Weights of a small transformer language model.
Size: width 704, MLP 2816 tanh GELU.
Architecture: LayerNorm before each block, learned positions, no biases in attention or MLP, tied embeddings.
Training: 969M tokens, 7395 steps.
Each number is 128 + 24 x the weight over its row's rms, rounded and kept within 0 to 255. Layers, rows and columns count from 0. The size above them is the row's rms in percent of the matrix's.

# layer 4 MLP up, 2816x704, rms 0.101, rows 2228-2280, columns 576-639
size [103 107 108  82  96 101 101 102 109 101 110 105 128 101  99 117  91 101  97 104  85  90  93 104  99  99  97  95  99  90  95  99  98 104 103  98 102 101  98  99 111  91  97 102  99  98  98  95  98 104  98  87 100]
[[133 135 151 107 153 144 123 106 117 124  96 104 133 121 112  91 141 102 124 130 143  90  90 131 141 162 162 106 134 156 117 113 127 146  76 116  95 149 138 100 148 127 135  83 139  75 108 123 136 107 188 138 141 147 101 106 156 107 138 143 121 106 107 125]
 [165 141 137 114 119 122 130 124 105 176 144 171  65 102 144 105 176 112 129 139 114 106 109 146 133 121 102 127 123 117 101 121  96 111 113 145 169 135  92  96 162 141 138 102 134 121 127 136 132 154 112 138 139  97 113 138 123 111 154 108 171 106 130 138]
 [ 89 127 115 147 127 111 105 117 105 162 129 126 147 102 111 141  97 121  86 140 130 147 117 164 137 116 110  97 111  98  91 133 121 141 144 155 110 118 143 138 176 152  64 161 139 135 165 136 145 145 120 128 126 140 110 124 137  79 114 165 147 128 118 127]
 [109  92 100 124 105 134 178 149  97 161 100  96 141 126 130  91 129 101 127 125 114 104 142  78 124 144 117 113  71  58 120 124 130  97 126 139 111 177 168 149 129 134 127 160 172  86 107 115 175  83 135 105 122 113 189 129  68 146 100 145 156 143 144  93]
 [117  76 138 127 133 157  79 153 105 133 140 136  80 141 153 143 128 116 124 136 127 123  92 118 171 168 107 159 125 115 129 105 146 166  96 141 121  79  82 137 163  90 146 135 126 125 131 110  96 103 110 132 139 143 165 135  91 183 142 148 140 157 119  97]
 [ 91 118 148 126  96 140 144 117 150 191 108 144 112 131 135 171 136 170  78 107 148 126 135  87  87 106 130 134 122 118 158 104 150 171  81  94 108 132  69 123 126 106 177 117 140  79 151 117 103  79 116  88  67 147 144 128 153 107 136 159 138 119 114 117]
 [164 172 154 132 102 135  87 104 153 155  97 142 138 134 143 114 160 108 140 113 106 126 115 150 140 167  95 132 134 148 123 136  91 143 137 154 129 105 117 134 100 171 105 155 132 130 125 169 106 131 118 154  96 167 118 104 150 158 140 144 133 126 108 124]
 [155 114 115 107 164 142 209 142 115 139 108 168 140 151 133  98 143 114 144 128 104 121 128 168 121 118 100 119 100 122 111 127 162 171 117 129 114 111 114 138 118 125 149 159 124 149 151 164 131 128 145 182 154 111 138 149 112 100 127 126 113 111 188 149]
 [134  93  99 120 131 140 119 130 139 145 110 123 133 160 134 121  67 160 161 174  99 159  78 156 122 130  85 128 135  97 100 155 123 132 117 108 143  90 126 118 154  95 124 181 131 106 122 134 108 108 147 133 155 101  97  79 126 121 122 100 101 103 131 120]
 [116 117 137  98 146 135 148 107 123 153 111 149 127 149 151 146 168 131 113 131 138  91 124 118 158 119 136 127 106 108 100 140  82 125 127 137  95 165 125  99 119 116 189 113 170 157 147 129 114 134 134 121 121 112 115 124 127 120 118 110 166  64 140 133]
 [ 97  99 159 107 144 128 109 102 159 134 120 121 130  67 173 146 158  87 119 129 123 113 125 111 134 183 104 106 109 143 107 144 129 148 127 156 111 166 109  92  88 110 148 159 116 121 172 155  99 134 103 104 165 120 173 145 160 130  99 100 164 134 133 126]
 [119  79 212 171 117 143 139  92 158 109 146 123  94 101 101 155 117 134 119 137 126  96 123 149 145 101 167 106 110 143 115 116 150 127 158 134 140 148 139  98 160 107 121 187  99 109 159 117 171 125 147 108 153 105 107  83 103 100 125 134 141 128 143 166]
 [125 181 123 161 136 184 114 125 165  99 189  96 120 129 121 116 126 111 109 138 162 148 146 143 108 108 112 124 103 137 112 115  96 154 119 141  83 131  96  77 122 138 146 144 170  96  91 110  88 113  88 163 113 137 166 123 166 113 140 135 121 103 169 160]
 [151 107  83 171  95 163 122  98 159 124 149 131 134 115 117  99 147  99 116 152 121 123 158 105 134 153 126 153 177 118 157 138 115 111 169  94 112 137 122 143 131  79 199 120 133 140 146 130 158 156 159 140 150 148 169  94 160 135 151 108 179 127 159 148]
 [ 90 169  83 121 137 151 123 139 151 140 129 184 111 141 108  98 163 137 116 124 140 103 102 143 138 143 134 151 121 144 163 159 110 151  91  94 121 143 130 132 124 112  85 151 205 105 167 104 136 127 111 150 130 151 143 146 117 157 148 148 105 113 142 126]
 [143 136 128 115 119 116 111 130 143 138 145 136 140 121 106  78 111 120 154 126 105 164 112  74 119  86 118 126 123 109 131 188 139 148 122 131 126 108 129 133 135 114 119 110 120 136 134 153 123 105 133 131 162 114 121 133 145 131 143 140  82 169 134 144]
 [125 149 104 134 116 125  72 126 172 125 103 156 107 147  84 130 142 114 123 105 129 115 180 114 108 105 133 161 147 125 139 164 141 120 128 141 161 124 132 137 158 144  97 161  97 146 138 149  90 172 166 125 124 141  89 124 127  95 206 172 173 105 109 126]
 [150 160  89 114 149 148  97 132 154 118  92 135  67 123 156 140  99 114 151 139 184 103 117 100 108 155 109 142 124 154  88  92 125 147 135 120 177 168 107 148 123 148  99 147 132 130 138 174 152 149 136 147  63 139 117 132 130 125 129 103 101 106 147  96]
 [151  93 123 141 121 150 136 112  96 135 133 160  84 147  69 150 148 115 141 155 138 105 133 144 142 129 122 139 124 167  89 124  96 152  88 113 144 113 161 103 135 154 110 149 135  83 110 128  94 157 141  82 133 131 143 146 129 155 148 133 140 106 146 152]
 [121 120  85 140 133 126 139 125 116 113 107  95 122 120 146 110 150 154 172  99 113 122 112 143 142 119 102 110 139 130 122 174  99 100 159 150 147 127 136 113 157 138 117 146 124  86 149 132 131 113 126 146 140 146 163  74 134 132 171 159 115 165 174 108]
 [126 149 112 133  98 144  73 131 129  93 158 103 148 153 133 144 175 137 135 126 133 116 153 138 109 132 139 143 142 136 116 103  93 147 153 129 123 109 119 121 167 104 142 162 152 128  91 142 158 150 143 108 113 133 182  91 187 139 149 162 102 113  89 149]
 [ 92 143 128 137 179 114 129 106  92  93 120 111 102 148 132 133 151 120  83 143 111 114 116 116 151 113 117 128 174  94 126 126 113 125 148 118 128 103 131 123 119 128 103 129  93 121 143 133 137 133 165  94 134  76 109 112 118 142 119 133 123 107 135 120]
 [153  94 137 164 128 124 167 118  97 162 118 142  95 156 136 119 146 154  93 132  75 139  85 148 153 136 102 153 111 113 110 121  75 117 136 119 152 130 123 141 159 129 135 137 143 156  96 151 128  92 126 142 134 159 144  91 135 133 131 143 150 124 131 102]
 [100 120 111 146 147 145 141 139 125 117 131 151 113 127 154 121 140 161 119 164 160 156 144 132 149 150 161  98 124 150  94 117  93 134 149  94 150 121 129 121 112 119 119 184 139 115  88 103 137 150 112  85  88 164  91 131 157 165 120 128 159 158 115 144]
 [126 138 128 145 122 116 147 142 147 107 131 116 107 131 120 128 169 110 173 107 137 102 108 141  77 158 123 150 123  81 173 135 124 136 167 148 130  80 139  70 139 127 168 169 148 107 159 111 129 129 130  99 105 108 159 131 151 148 125  87 148 113 109 152]
 [134 137 132 155 180 120  95  82 139 116 143 144 153 114  92 144 139 130  92 145  97 140 133 136 131 128  85 143 128 104 133 152 137 136 138 114 111 101 148 136 128  90 117 133 141 131  86 120 139 115 101 167 115 169 147 158 153  85 107 157 105 108  90  85]
 [129 139 114 127  90  92 124 117 139 139 109 109 121 110 122 104 145 122 162 126 110 126 107  68 114 137 114 112 123 125 144 113 155 128 127 144 123 162 120 142 101 137 151 156  70 134 170 152 123 135 121 108 145 158  97 124 128 176 114 127 149 135 123 124]
 [162 100 121 122  75 140 112 149 121 174 108 135  93 125 144 131 123 122 160 119 115 138 118  73 102 119 128 125 158 128 118 134 138 161 114 119 110  72 133 111 130  97 103 115 117 132 142 120 136 165 155  85 136 150 129 121 136 159 141 114 140 134 132 133]
 [123 140 123  94 108  91 124 112 153 149 117 128  87 148 140 140 107 131 149 151 159 120 142  96 122 127 142 123 131 148 132 161 115 175 116 148 159 159 114 154 156 122 159 129 158 155 105 111 127 104 127 146 124 155  90  66 147 102  91 109 156 147 101 144]
 [153 104 125 101 151 131 138  96 119  66 104 146 146 129 150 113 127 115 109 127 124 142 125 107 158  89 171  78 130 108 100 151  98 126 119 128  99 107 121 162  82 106 130 103 129  78  97 125 145 141  91 101 152 151 134 167 110 147 158 102 145  79 108 108]
 [135 140 180 144 134 114 142 164 111  99 125 120 101 121 124  38 141 142 136 137 147 126  92  84 165 119 112 151 127 111 164 130 160  90 151 120 135 156 123 116 127 132 124 137 121 131 134 143 126 127 151 175  96 103 131  93 121 105  89 131 140 123 110 115]
 [130  90 155 120 119 119 117 113 126 133 135 132  95 163 126  93 115 150 162 140 117 113 128 107 144 105 148 169 139 100 150 125 147 178 144  93  61 142 134 112 163 143 161 105 104 149 169 127 112 137 153 153 108 136 103 138  89 107 113 158 109 133 135 116]
 [161 135 146 147 118 177 140 155 116 134 149 130 139 162 111 123 142 113 128 152 140 161 134 141 110 114 153 174  93  73 139 159 131 108 102 102 147 152 106  70 107 152 100 186 118  92 132 142 150 103 114 123 114 118 134 100 141  87 101 180 160 152 120 133]
 [115 109 123 111 149  85 142  88 155 139 158 103 175 145 122 130 129  98 169 153  86 143 124 144 130 136 128  93 144 124 115 165 158 127 117 167 140 120 129 128 131 133 124 175 117 141 128 115 135 155 107  80 116 106 132 159 165 103 108 111 122 122 110 100]
 [107  95 124 105 139 119 103 139 140  97 144 139 118 107  86 116 179 124 168 131 159 121 148 105  60 140 123 152 112 144 138 103 122 134 110 166 166 118 118 143 117 168 142 111 107 125 142 186 142 138 124 128 156 116  80 132 153 130 164 142 150 125 162 107]
 [ 99  89 165 119  97 124 131 142 114 131 129 118 107 122 107 149 152 139  94 141  79 151 118 157 112 104 109 139  73 166  93 147 124 131  82  77 124 127 111 161 118 139 152 126 121 138 126 128 129 113 119 145 110 147  99 110 116 124 109 110 162 154 174 136]
 [137 116 123 156 141 148 125 123 122 132 143 112 124 147 132 149 161 154 147 125 105 129  99 140 145 161 105 140 119 101 128 159  85 129 111 118  90 148 132 114 105 168 147 108  97 130 118 159 135 129 105 126 105  90 129 123 113 127 112 126 158 126 106 113]
 [123 110 116 120 162  83 122  94 148  98 121 105 128 115 125 128 125 159 116 120 123 140 134 133 173 167 141 140 149 166 126 107 111 133 135 129 136 120 157 154 145  76  81  83 112 157  95 148 120 161 146 143 131 120 102 123 106 125 131 107 125 119 100 121]
 [127 135  77 123 149 169  67 150 165 131 158 146 116 104 124 117 124 154 192 110 117 155  78 121 127 133  99 146 118 157 150 149 113 135 115 165 114 122 111 193 127 125 126 144 117 121 111 145 117 158 108 167 131 103  94 133 121 116 107 113 120  96 126 125]
 [149 136 109 133 100  91 102 105 124 134 148 119 146  82 152 153 177 150 124 138 130  99 130 116 116 156 144 110  97 130  99 160 142 118 125 129 105 161 130 138 108  96 135  93 129 134 148 153 149  83 147  93 138 116 105 107 122 160 166  88 110  91 161 113]
 [ 87 153 139 159 133 118 118  45 107 153 145 124 132  96 115 128 114 146 177 123 136 136 163 149  99 163 153 160 128 132 162 169  98 128 156 141 125 126 135 115 164  91 115 118 147 109 130 111 118 139 104 140 127 161 113 117  95 101 148 152 165  99 150 138]
 [156 102 137 120 126 107 111 134 133  99 100 134 129 121 163 131  72 150 105 141 128  72 151 144 106 143 124  93 130 110 133 107  96 129  86 112 131 136 141 149 121 125  99 188 124 138 109  93 132 135 130 130 114 125 127 130 142 125 112 109 156 115 121  74]
 [134  81 146 117 145 132 134 108 154 135 120 142 141  95 152 123 135 113 119 129 130 147 103 139 161 116 101 150  98 144 108 121 165 151 123 141 159 102 151 113 150 101 142 142  82 112 124 166 118 142  91 113 104 126 112 167 100 143  95  84  89 129  98 142]
 [107 157 166 126  96 152 133 136 186 183 132 118  86 121 144 123 139 113 133 106  83 119 156  92 128 142 104  98 141 154 135 106 159 154 125 184 128 146 120  87 162 151 139 150 155 117 117 101 134 146  89 102 120  87 112 158 168  90 142 122 154 180 117 161]
 [112 159 116 110 126 130 182  70 139 156 117 150 120 112 164 120  70 136 155 176 116 113 157 160  87 142 187 153  95 134 134 116 160 140 142 134 115 168 131 110  93 147 142 138  85 124 116 115 171 186 102 174  99 177 112 115 150  98 104 130 100 103 157 130]
 [151 133 182 138  95 112 145 123 127 134 145 148 110 173 128 151  93 161 136 118  97 133  72  92 158 131 160 141 155 149  94 126  96  84 158  75 142  90 129  69 140 133 163 130 110 127 116 157 158 105 140 125 149 166 127 125 120 116 104 124 152 134 143 130]
 [132 136 114 116 145 109 147  91 159 121 112  93 124 127 124 117 141  57 114 162 166 103 135 129  93 120 174 153 121  78 159 109 115 104 101 148 117 150 110 141  81 115 132 147 103 104 113 128 127 123 122 144 150 143  95 136 160 174 112 114 153  91 162 102]
 [203 149 180  87 134 150 159 121 161 121 134 134  65 156 131 139 172 108 102 123 131 109 182 131 106 116  83 120  94 102 116 114 111 129 124 127 168 132  96 136 140 113 148 103 143 124 147  97 129 133 121 169 113 128 178 170 124 113 144 116 141 129 158 107]
 [119  84 107 107 173 131 107 114 118 125 122 145 114 134 129  97 141  86 146 148 154 136 149  96 160 131 118 152 149 154  95 129 130 116 160 132 158 116 100  94 121 114  91 105 116 144 118 100 154  67 108 132 112 118 113 177 156  62  96 157 148 109 134 139]
 [113 155 142 125 136 115 179 114 116 129 146 123 125 147 112 139 160 115  83  95 118 102 109 114 117 101 123 117  82 128 152 104 111 100 132 138  88 101 113 141 132 130 109 121 116 110 109 126 122  88 135  88 151 125  91 117 125 123  98 124 115 100 132 110]
 [107 102 138 185 104 144 126 129 126 160 145 102 132 124 152 141  91 120  98 154 110 139 114 165  98  95  86  86 127 175 139 173 128 141 136 114  90 136 133 132  98 113 176 109 128 156 117 144 118  86 135 125 111 110 124 105 129 127  59 120 123 137 125 137]
 [147 150 102 120 132  97 115 122 123 151 118 171 103 141 152 141 156 116 103 137 128 132 127 128 154 144 105  90 165 141 140 119 128 107 118 123 147 131 120 158  91 116 102 150  97 148  60  85  82  96 130 155  78 174 152 108 129 127 117 161 103 111 123 113]
 [122 123 118 117 100 126 158 102 135 133 141 163 100 122 129 125 145  93 120 144 179 106 156 100 127 177 166 112 130 103 121 146 151 151 117 147 111 141 154  76 154 124 149 147 116 127 150 166 147 118 146 133 120 135 157 163 155 109 115 135 132 118 148 122]]
# layer 4 MLP down (transposed), 2816x704, rms 0.0533, rows 2228-2279, columns 576-639
size [104  96 105  75  95 102 101 104 111 104 110 106 134 103 100 117  89 106  89 103  75  88  93 105  97 100  96  97 100  86  91 102 100 103 103  99  99 105 102  99 111  96  96 105  99  97  92  95 101 102 102  86]
[[140 149 127 135 120 161 129 125 125 109  27  98 152 117 140 103 171 107 130 165  83 118 105  75  92 117 115  80 135  92 110  92 130 131 110 137 163 135 126 131 138  89 117 126 122 100  99 117 131 173 142 157 169 119 107 170  96 131 137 128 169 130 121 117]
 [121 100 134 118 160 115  72  86 115 152 113 133 136 136 114 139 151 140 146 107  96 134 100 159 100 135 133  88 152 159 123 127 118 151 127 124 142 137 134 101 139 123 159  92 118 178 112 138 113 122 124 153 149 171 139 115 127 132  98 122 170  87 156 124]
 [143 126 135  80 123 149 126 132 125 152 121 132 125 124 103 146 106 165 125 139 192 157 139 180  81  90 153 121 173 164  86 146  87 150 147 140 113 136 147 102 159  98 129 100 111 108 105  97 109 125 145  84 125 140 110 105 122 126 104 106  97 111 163  90]
 [166 112 131 134  99 161 157 133 134 119  78  74 114 159  91 129 139 100 102 109 144 148 109 100 121 178 164 130 104 113 127 157 150 166 158  81 159 132 161 134  90 158 110 100 140 122 131 114 114 137 150 103 134  75 110 183 124  90 129 106 141 118 120  83]
 [127 151 155 123 113 106 130 138 122 112 127 114 101 143  96 177 105 142 151 110 169 138 118  59 113 142 145 120 173 150 162 163 144 115 152 184 120 141 140 139 133  97 109 140 141 116 146 109 108 108 113 133 156 137 108 121 116 105 110 105 106 164 108 100]
 [ 92 152 142 117 158 144 133 114 157 153 155 127 134 121 102 140 112 121 134  90 140 144 130  75  92 150 117 128 137 150 159 123 135 110 132 124 140 135 118 144 122 172 126 119 136 123 160 120 135 126 146 149 135 120  98 155 146 126  99 141 130 113 118 124]
 [149 131 140 110 146  66 127  79 115 154 130 128 153 160 140 105 117 145 139 196  63 184 120 137 159 120 128 173 102 152  72  75 122 149 123 120 162  75 168 108 136 124 102  99 154 121 158 149 118 111 184 140 116 151  79  94 101 125 148 127 127  62 129 146]
 [160 116 118  84 122 119 151 114 120 136 126  98  85  92 123 167  89 121 151 125  87  97 162 138 102 139 135 156 113 110 120 124  84 132 119 105 132 179 179  84 138 134 196 103 168 137 151 180 129 128 114 144  73 143 110  98  68 128 126 110 138 125 152 148]
 [199 172 149 145 114 118 121 101 113 160 126 116 118 143 144 141 170 131 128 174 135 123 104 142 110  77  83 108 185 117 134 144 133 122 171 158 115  93 143 129 161 137 128 103 152 154 132 147  83 153 150 118 122 102 114 154 103 120 146 146 136 150 118 142]
 [124 127 139 152 144 132 121 132 119 123 111 119 173 121  87  85 112 115 101 138 107 103  97 148 127 131 144 133 119  90  95 147  88 143 157 135 117 158 170 147 117 116 139 125  99 154 149  88 107 142 117 139 124 155 156 144 135 120 100 116 169 163 121 121]
 [146 149 130 103 110  94 115 156 157 174 144 146  94 133 124 131 135 109 113 149 141  97 132 105 141 122 144 124 144 102 143 173  84  91 130 135 159 121 103 118  93 124 122 133 144 143  95  91 167 116 141 128  98 106 135 149 149 125 127 189 115 108 130 203]
 [145 108 140 114 124 173  79 103 134  92 150  96  83 159 128 166 139 120  82 111 104 131  95 121 101 117 131 134 137  90 165 159 148 138 158 172 144 187 164  81 119 112 159 154  97 153 115 138 140 106 109 158 109 120 138 109 123 118 140 132 164 171 116 107]
 [123 145 102 116 173 118 110 148 134 127 114 122 108 113 136 124 102 135 144 151 119 161 105 127 125 141  75 123 106 114 122 173 175 107  90 139  84 130 131  91 135 142 149 122 105 111 142 156 102 118 123 151 119  97 111 121 109 116 143 135 156  69 128 136]
 [169 127 103 141 148 162 110  98 121 136  94  98 107 134 125 138 123 131 117 110 116 164 145 124 117 103 155  95 180 137 103  89 122 137 122  85 129 129 103  90 119  98 149 129 130 130 164 101 114 163  73 126 144 125 146 132 169 138 153 150 142  96 147 151]
 [ 96 141  75 114 126 165 194 165 126 138 136 135 106 111 102 104 134 146 148 118 118 144 141 137 112 107 126 127 136 156 125 115 145 140 145 111 163 108 153  48 146 156  87 110 119 110 120 122 137 163 129 133 114 142 161 140  88 120 167 119 134 125 131 143]
 [151 114 139 133 144  99 128 130 125 137 119 156 140 132 108 139 132 135 161 160 103 140 166 114 149 100 110  88 121  89 132 142 158 143 107 129 128 107 120 157  95 149  98 124 112 135 123 109 119 126 120 112 128 128 117  95  88 120  83 112 175 204 129 158]
 [ 94 125 133  67 147 126  84 150 126 106 114 115 191 101 111 134 113 124  98 159 110 171 123 119  98 141 112 143  96 102 119 131 132 108 112 102 134 145 147 167 129 105  94  67 123 117 144 102 113 105 134 127 103 128  81 113  76 145  83  81 102 137 140  96]
 [204  77 147 129 115 170 131  87 149 135 132 113 120 148 193  80  90 116 143 114 121 161 153 146  76 137 120  92 123  97 144 125 109 133 105 117 134 140 151 162 122 149 124 126 155 140 135  89 133 142 127 129 141 103 122 117 139 117 148  78 165 122 141 178]
 [126 102 140 123 147 152 136 101 179 153 102 106 138 111 110 106 126 155 124 174 137 135 111 116 128 122  86 131 123  77 121 130 100 102 115 104 138 137 135  89 141 165 137  66 141  73 154 141 133 135  94 118 135 141 145 131 122 193  87 118  76 151 168  98]
 [107  98 116 115 147 132 162 149 124 125 143 104 131 159 165  94 141 143 107 112 138 137 127 148 140 134 141 104 114  98  80 111 176 136  95 117  78 145 146 157 136 120 155 149  84 108  92 119 156 115  96 112 110 165 108 163 178 115 101  79 111 137 128 158]
 [125 129 149 142 108 117 106 129 120 128 106 139 107 111  97  99 145 105 114  81 122 117 155 120 109 178  63 207 165 147 124 132 161 136 132 154 177 116 195 160  92 118 103 104  92 141 145  99  94 143  97 107 151 135 143 143 160  83  98 150 125 145 133 108]
 [157 131 134  92 150 130 165 107 168 138 152 125 119 123 160 154 115 183 137 138 103 115  98 148 113 119 141 103 171  82 107 119 171 155 174 154 100 150 138 126 105 109 124 114 154 126 121 124 152 120 109 138 210 123 160  55 152  85 122 107 136  76 120 118]
 [130 122 158 129 103 123  81 134 146 128 104 138 125  92  96 118 113 121 126 163 146 115 150 118  83  94 159  89 135 133 146 133 158 148 141 141 138 145 125 169  66 133 101 134 138  98 144 147 120 166 166 117 154 128 106 142 143 140 142 120  85 187 133 105]
 [ 82 135 107 127  85 172 125 135 128 106 108  94 107 163 104 157 110 122 155 163 138 112 155  96 112 125 148  91 154 145  94 120 126 103 104  92 102 140 119 143 155 126 181 113 136 156 125 113 151 169 138  90 122 176 126  80 141  75 127 158 195 107 143 143]
 [118 165 152 115 115 133 125 130 124 152  95 111  99  99 111 127 114 151 145 173 164 152 129 142 125 130 160 139 137 130 110 135 146  79 135 109 112  90 152 118 121 164 141 139 147  97 163 136 139 192 111 140  77 122 192  84 151 118 147 112 169 114 196 166]
 [103  72 106  83  88 168 168 137 135 139  71 135 116 136 236 120 137 155  98 128 135 103 181 141 136 128 138 122 106 153 170 147 134 120 146 133 137 106 121 142  74  78  93 124 137 113 104 140 121 151 154 103 112 101 149  89 128 115  96 132 121 133  99 106]
 [140 190 159 105  79 149  49 107 116 106 125 113 139 102 101 163 146 155 126 110 108 107 175 102 128 132 111  90  82 117 134 157 120 117 139 133 109 125 121 150 108 118 122 114 143 164 153 141  88 152  98 132 114 134  97 154 111 116 135 157 159 126  97 173]
 [134 147 161 129 137 132 154 122  65 158 136 121 134 120 140 147 137 106 159 130 135 162 153 114 143 137 134 118  99 121 171  99 123 137 126 132 133 147 156 140 112 151  89 125  99 125  96 100  87 141 139 132 134 125 145  97 141 128 158 106 113  82 113 105]
 [132 150 104 116 116 123 102 132 151 147 126 173 141  78 177 147  92 137 157  99 132 157  94  87 145 155 101 147 121 110 145 126 149 135 136 184 139 105 130 140 115 125 124 151 118 149  75 167 119 117 136 106 113 119 104 134  82 136 130  92 116 148 123 164]
 [138  87 151 145 166 150 100 112 125 162 113 142  79 123 131 149 193 123 136 103 106  93 110 141 125 191 202 125 183 103 146 128 127 146 119 129 164 147 148 117 123 129  69 116 163 128 154 113  93 136 175 113 142 155 111 131 120  93  98 111 116 128 108 164]
 [103 132 104 156 149 122 131 109 126 139 132 129 151 118 126 131  94 190 142 159 121  93 152 137  95 116  78 123 155 154 122 111 132 166 113 135 109 105 130  62 112  61 160 136 138 140 136  90 114 144 131 114 134 111 114 123 109 100 112 133 152 157 155 134]
 [123 124 129 144 122 148 159 149 149 100 133 109 104 140 111 101  95 125 125 135 148 138 133  99 153 111 110 146 133 145 133 170 148  77 143 123 142 166 102 129 138 133  93 114 110 124 142 126 107 132 115 106 113 143 139 130 131 170 127 117 168 144 132 108]
 [103  87 137  97 159 112 167 161 170 105 134 121 100 110 126  97 154  93 105 113  95 126 171 132 118 148 149 111 143 136 167 143 117  96 177 163 126 134 109 134  92 120 101 116 124 106 129 163 137 126  97 105 146  87 158 183 158 144  95 136 100 115  87 103]
 [121 110 127 131 118  82 126 131 149 129 124 116 134 127 150 122 158 128 114 109  73 129 130 149 160 125 104 124 174 181 127 120 123 131 130  91 137 109 181 147 125 126 139 138  86 114  91 121 153 122 153  84 179  93 106 127 122 104 170 116 165  91  89 139]
 [116 159  82 134 136 167 118 126 138 113 138 110 133 142 165 125 118 137 175 112 127 149 132  94 168  81 167 154 126 133 136 142 155 111 103 136 128 111 168 108 156 124 151  99 127 166 138  78  92 103 169 151 102 133 173 161 103 129  90 142 121 142 123 134]
 [139 129  95 116 111 102 138 175 106 121 141 146 136 158 168 127 106 151 142  91 112  90 126 143 136 138 142  96 144 154 125 102 138 123  73 109 121 132 160 119 125 128 119 108 123 141 148 121 174 153 159 163 143  75 126 114 139 118 161 118 100 148 127 100]
 [117 108 100 116 146  94 120 124 101 140 140 132 124 121 152 125 139 129 151  88 132 111 142 123 107 134  81 163 112 117 134 136 162 116 113 109 133 128 114 156 109 121 135 121 112 123 101 116 110 114 139 133 100 117 130 102 136 197  90 134 114  97 137 179]
 [124 133 142 125 104 125 165 101  93 144 114  97 143 108 129 115  88 115 105 114 117 121 133 109 153 144 132  92 132 141  99 114 144 122 165 134 148 154  86 106 144 129  90 148 117 145 139 126 105 139 170 108 104 198 135 119 159 104 132 148 154 127 149 113]
 [119 128  92 124  92 140 151 124 103 139 119 128 146  89  94 155 132 132 141 160 118 133 159 178 109 135  95 125 162 130 109 108 142 124 120 158 114 137 117 175 130 163 103 148 133 146 139 135  95 161 117 145 106 139 149  85 165 128 103 173 117 111 129 111]
 [ 99 146 117 146 121 157 154 137 139 158 147 143 181 111 116 148 171 138 117 118 140 123 163 121 122 142  85 120 167 125 120 112 139 143 131  97  90 163 142  90 164 110 139 102 114 147 104 118 102  92 125 122  75 117 125  91 138 114 129 137  78 126 142 112]
 [141 136 129 149 113 127  72 120 101 122 147 135 110 128 140 109  95 119 166 113 106 149 106 140 125 137 100 142 120 118  98 127 151 125 138 107 135 116 111 125 137 175 150 126 121 148 138 161 192 150 112 195 154 159 108 128 134 137 157 132 126 107 188 147]
 [156  70  75 166 172 168 129 129 126 100 104 114  79 124 141 126 101 169 109 134 100 119 146  97 125 106 142 145 160 172 116 126 114 153  98  99 125 163 124 108 100 132 100 158 170  89  89 153 102 142 110  73 117 107 117  96 125 144 137 124 115  97 129 132]
 [145 109 126 123 172 123 118 179 153 191 144  87 155  83  99 141 134 113 149 119 150 145  90 138 135 135 150  98  84 118 109 119 110 102 128 134 132 124 144 134 154 181 125 136 177 162 123 127 146 126 142 152 116 107  98 128 163 163 143 140 148  88 140 142]
 [ 81 125 139 128 117 119  98 150 140 127 119 129  75 130 109 132 106  98 145 154 156 167 154 138 148 120  85 146 122 119 130 118 139 138 170 163 114 145 129 100  91 130 109 157 114  92 114 113 105 177  84 165 127 111 105 163  77 153 104 121 116 130 105 125]
 [ 89 129 106 119  90 113  97 149  99 111 110 152 131 105 103 134 140 125 174 170 101 159 127 134 129 135  69 124 164  96 144 139 156  93 108 113 153 143 175 133 116 102 178 127 153 152 118 117 112 127 123 150 153 138 152 141 141 122 140 158 143 161 135 140]
 [113 121 136 107 141  91 124 135 135 133 138  96 114 124 102 144 115 122 130 111 144 156 119 152 138 126 118 137 168 115 176 100 130  94 111 168  74 115 159 167 113 162 142  97 173 135 126 141 144 147 164  81 136  94  60  98 143 134 141 134 165 157 131 132]
 [ 92 100 150 131 132 148 135 158 155 142 138  73 126 129 142  78 122 185 120 117 120 128 124 139 168 119 105 150 153  98 102 155 105 120 114 134 148 116  89 101 142 142 153 101  40 157 130 135 116 110 131 140 152 148 144 119 133  96 133 175 149 126  69  97]
 [124  92 192 110 108 124 100 132 128 114 133 146 108 129 137 110  81 141 116 132 139 143 107 142 110 111 142  79 126 119  86 133 149 128  93 116  83 129 138 109 103  98 135 122 140 101 142 124 154 104 106 129  89 195 120 140 108  97  80 127 129 122 125 152]
 [135 100 132 111 134  97 151 138 120 123 103 103 176 124 154 151 132 120 106 136  90 120 130 111 146 102 152 104 117 135  96 144 118 115 129 158 155 134 174 123 145 161 156 122 172  99 147  89 135 170 130 170 104 134 135 128  90  86  97 116 164 109 114 104]
 [124 143 166 142 112 117 134 128 127 165 156 145 140 149 150 103 118 134 142  64  70 114  70 106  96 158 124  96 148 122 125 111 127 153 109 126 167 148 123 109 154 102 150 181 106 130 142 168  83 131 141 140 172 148 170 118 155 175 156 101 140 115 125 109]
 [141 127  89 149 103 103 117 103 131 122 114 110 143 149 138 140 103 196 101 141 112 159 148 126 100  91 104  89 123 130 137 143 133 135 124 118 120 100 124 118 142 114 144 160 126 146 122 181 116  99 152  97 150 115  98 107 128 165 127 106 144 139 134 152]
 [135 106 101 134 160 133 149 115 139 158 132 122 126  95 123 140 122 191 124  87 172 161 135 169 113 126 150 128 131 150  81 144 124  91 144 109 127 127 111 134 111 131 116 154 158 146 135  91  94 156 145 123 110  88  92 123 115 141 112 135 139 141 116 150]]